Weights of a small GPT-style language model, trained from scratch on English Wikipedia: RMSNorm before each block.
Each number is 50 + 10 x the weight over its row's rms, rounded and kept within 0 to 99. Layers, rows and columns count from 0. The size before them is the row's rms in percent of the matrix's.

# layer 5 MLP gate, 192x96, rms 0.152, rows 145-191, columns 0-47
090:72 44 56 49 44 51 45 52 63 57 56 51 60 42 57 54 45 48 43 44 54 40 54 54 47 34 41 57 42 62 50 70 40 44 57 65 58 52 67 52 52 44 62 56 51 53 59 50
090:68 45 31 62 37 48 68 42 62 38 65 83 54 45 53 48 49 46 49 40 64 42 46 63 50 44 53 53 51 45 32 54 56 46 47 48 66 34 62 62 34 45 54 60 39 50 42 57
094:42 56 45 36 25 55 51 42 44 39 61 48 50 54 46 69 62 28 47 62 54 59 42 43 55 53 47 46 51 71 55 59 63 49 63 51 45 52 61 64 62 54 56 48 58 38 46 53
102:53 56 51 51 40 60 30 54 43 60 51 37 44 47 49 55 41 30 51 50 58 44 63 59 49 34 43 57 37 32 49 52 42 48 66 30 43 50 61 51 54 53 80 40 55 65 62 42
104:39 49 43 46 46 51 54 46 31 45 52 77 52 39 34 55 48 42 37 44 63 43 46 63 39 35 42 50 49 68 55 59 57 43 57 56 25 41 32 48 49 55 62 55 54 76 44 40
104:35 30 43 37 47 69 53 59 66 35 53 45 59 51 55 63 54 37 37 53 40 44 29 36 43 43 52 48 47 37 34 37 43 60 68 41 41 50 48 53 50 65 59 62 61 53 53 44
086:71 46 58 58 69 55 49 46 40 41 56 64 41 47 36 49 52 52 36 67 40 60 57 41 43 39 59 54 61 62 49 56 52 40 56 43 59 59 40 47 47 53 68 46 46 44 43 68
076:64 60 41 53 22 50 59 50 37 71 40 65 49 60 39 48 61 47 60 35 50 40 38 50 58 55 39 52 46 59 40 31 28 40 40 51 67 44 80 55 48 60 59 48 48 62 47 69
088:60 31 52 56 55 62 61 40 68 59 46 61 60 52 51 57 37 70 61 54 69 49 42 67 34 33 55 68 43 57 42 47 65 52 53 60 49 55 48 62 45 48 62 49 51 63 43 52
088:61 46 59 55 44 42 54 58 38 68 57 44 64 38 43 54 52 40 65 36 35 67 30 63 51 43 45 47 52 53 47 44 50 60 54 45 63 59 52 56 45 73 41 51 58 68 60 54
087:57 60 54 59 51 53 42 53 51 53 45 55 59 53 59 30 60 52 52 28 64 39 46 42 48 44 38 52 31 47 54 60 55 72 64 45 53 39 45 49 68 60 46 40 39 53 60 47
085:30 64 38 48 59 42 47 46 56 56 49 58 46 42 48 54 50 49 31 75 57 41 65 60 33 57 59 45 55 56 28 44 57 53 48 51 36 56 45 48 40 51 45 51 54 59 49 43
118:46 69 43 52 43 51 69 45 39 51 51 72 76 49 61 66 42 35 42 59 21 56 54 61 58 52 62 60 53 54 55 52 52 48 52 60 44 47 42 47 59 34 63 61 46 48 56 63
090:38 36 34 49 43 54 62 40 24 59 40 66 50 59 53 71 30 56 51 58 65 37 49 53 56 48 66 63 55 67 49 59 51 57 56 50 53 29 56 57 55 41 65 51 35 48 43 45
113:66 44 60 37 43 66 31 47 38 40 49 53 58 52 28 57 42 64 59 63 50 57 58 45 64 59 47 59 60 43 29 67 57 34 59 48 54 47 61 41 64 60 52 36 61 49 57 48
087:52 69 57 55 48 62 66 59 48 62 55 44 46 40 59 62 30 49 51 43 54 64 58 63 65 46 44 62 65 50 44 40 53 46 53 48 50 57 49 45 64 48 46 75 64 53 58 67
108:66 43 76 56 59 60 45 31 39 54 54 49 52 53 52 72 44 43 46 66 49 57 44 44 31 47 60 56 41 55 69 53 56 48 60 57 58 32 56 61 62 62 52 61 63 63 46 58
115:49 51 37 52 37 51 44 59 55 54 55 68 63 69 51 36 43 61 40 46 42 45 70 64 62 54 52 50 44 45 63 53 46 48 53 56 51 52 48 60 56 60 46 44 61 53 52 39
099:43 42 59 54 42 59 52 37 56 60 52 50 41 39 47 41 52 50 38 64 56 38 37 61 48 59 46 50 54 54 39 66 32 59 56 44 47 55 49 58 46 71 51 29 32 40 63 37
092:43 41 42 65 39 51 63 54 69 52 41 58 43 41 52 41 44 50 48 75 47 38 60 34 48 54 45 51 60 51 50 27 24 48 61 65 49 70 53 43 52 52 27 46 48 62 52 34
096:62 69 40 55 64 45 57 61 57 29 52 53 55 51 53 56 34 40 44 60 58 50 43 48 71 48 43 21 52 47 46 62 66 58 39 43 55 45 46 45 43 52 55 54 37 48 58 47
093:71 49 57 48 39 41 46 43 43 50 63 31 57 51 34 54 40 72 76 37 60 50 47 65 62 54 36 43 49 49 44 38 53 35 52 58 61 30 37 48 50 47 48 47 42 57 45 60
097:59 45 60 60 45 50 38 52 56 53 38 67 55 37 35 53 36 46 40 61 52 38 56 58 46 58 54 36 57 50 49 72 43 54 54 63 56 28 56 54 73 50 39 49 49 34 50 43
093:44 44 30 31 34 39 44 54 53 68 62 74 55 56 47 54 43 50 43 43 39 61 65 54 49 51 65 52 55 37 44 46 70 59 43 54 54 37 34 53 29 55 63 63 44 56 52 54
111:53 60 31 57 56 55 48 63 34 58 56 57 38 67 53 73 50 59 62 47 54 24 58 64 46 63 49 57 40 46 61 65 63 49 72 48 28 55 65 62 64 58 49 46 51 52 55 41
095:38 42 61 43 50 48 48 50 39 56 46 43 74 52 53 55 78 58 49 63 33 41 47 74 45 57 52 54 48 55 47 52 51 44 40 46 49 50 44 48 34 49 41 60 35 64 35 52
099:54 55 35 49 32 43 59 78 56 40 38 51 67 25 40 55 35 60 33 56 42 49 54 52 41 56 58 72 53 55 53 35 54 30 29 67 65 37 48 47 58 46 49 52 40 40 41 54
107:51 50 52 48 45 45 39 53 43 36 56 55 52 57 49 60 47 53 43 48 53 50 51 51 75 58 41 51 64 49 47 43 34 69 52 47 65 48 40 58 53 62 54 52 31 49 35 53
123:58 53 44 48 22 57 60 61 37 62 60 58 49 50 53 60 62 63 38 30 55 51 71 67 69 52 58 60 57 47 61 53 47 40 62 42 44 55 38 50 62 43 69 44 57 50 41 66
104:50 51 53 38 28 67 47 71 28 57 52 41 58 47 71 45 41 62 41 42 61 54 55 47 53 46 37 78 37 50 44 57 61 53 42 58 41 54 35 60 50 50 42 55 48 33 53 70
095:53 54 59 51 52 57 62 41 32 48 38 52 65 67 49 44 55 44 40 46 51 45 45 58 41 49 32 52 36 46 41 59 48 64 42 49 41 62 49 42 50 61 53 42 28 45 63 53
100:48 60 65 49 74 43 46 48 57 48 50 62 50 49 52 44 61 48 38 54 36 53 54 59 45 43 42 52 47 30 53 48 49 50 43 59 42 35 46 60 40 55 48 52 44 41 43 71
099:34 42 67 44 40 55 43 57 61 61 49 53 54 39 50 51 47 50 41 61 57 58 32 48 51 50 50 51 37 64 39 51 63 75 56 43 65 51 43 54 26 50 28 38 52 61 28 64
080:50 41 57 54 52 55 40 46 32 49 53 51 58 64 46 36 53 48 59 51 30 62 41 64 59 44 26 39 42 63 40 50 55 70 52 51 33 50 27 50 37 74 41 57 53 64 57 58
100:40 34 54 41 61 76 69 52 47 63 35 44 57 46 54 31 57 49 46 56 55 44 53 64 40 60 49 35 48 47 37 73 48 53 63 60 42 60 60 45 39 57 53 44 56 39 55 41
091:61 58 58 59 47 55 50 40 50 47 45 66 45 35 49 70 52 63 50 51 36 44 69 52 71 59 54 43 60 54 50 52 59 67 54 49 31 60 39 57 42 49 59 55 66 49 68 56
094:60 46 41 58 44 41 46 43 47 64 59 56 61 50 42 59 62 58 56 27 60 30 45 44 50 49 58 45 64 45 54 58 55 52 65 49 43 54 51 29 49 61 83 45 67 44 62 34
123:40 52 40 63 52 64 54 35 60 52 51 39 69 51 45 40 48 53 39 56 61 50 61 44 37 39 50 36 46 40 60 52 45 43 52 52 42 32 46 45 61 29 54 54 72 47 45 42
091:47 51 53 46 28 49 52 74 42 63 77 47 40 37 47 52 37 50 54 56 35 55 53 50 46 47 46 65 47 47 53 54 46 68 31 63 60 51 49 49 61 43 69 46 42 42 55 44
106:55 66 55 61 37 43 66 60 44 71 63 56 34 43 59 61 45 48 66 61 29 53 45 56 50 42 66 35 46 42 43 47 67 42 44 48 33 62 61 52 72 50 60 63 54 45 61 53
099:52 35 40 54 35 61 55 45 31 45 72 46 50 52 52 54 56 45 64 49 66 41 51 48 54 51 50 44 37 51 32 68 68 52 62 44 45 42 50 60 29 44 59 47 50 36 51 49
084:63 45 52 60 34 38 50 31 62 40 71 52 36 53 58 66 54 50 47 60 47 29 47 47 55 59 50 62 53 48 70 35 53 44 60 60 59 50 47 59 45 40 60 35 47 31 63 51
095:49 69 52 33 53 60 49 57 47 61 36 39 65 34 48 40 55 62 50 59 42 59 55 56 56 42 54 68 45 58 47 53 56 38 45 44 51 46 48 24 61 53 36 46 44 50 63 53
100:54 32 49 67 45 48 34 59 43 50 49 62 53 53 34 43 61 33 55 60 36 50 54 51 38 44 56 33 52 50 47 46 44 61 54 42 45 45 50 48 57 49 55 50 46 61 40 47
104:44 48 63 57 29 53 42 39 31 60 61 52 39 43 54 59 63 58 47 61 48 40 56 51 50 47 56 54 40 45 40 50 52 51 45 65 53 54 36 61 44 33 47 38 34 51 50 46
084:60 58 54 35 47 36 54 55 47 54 63 45 54 51 52 75 63 41 31 57 56 39 60 75 40 46 41 58 49 52 36 50 47 58 41 56 61 57 50 46 52 26 42 68 46 42 60 41
103:58 44 57 40 42 47 34 38 51 40 66 57 35 55 55 54 44 44 61 55 64 56 60 47 35 40 47 39 50 53 47 45 45 66 35 34 38 43 50 45 54 54 69 46 53 58 59 42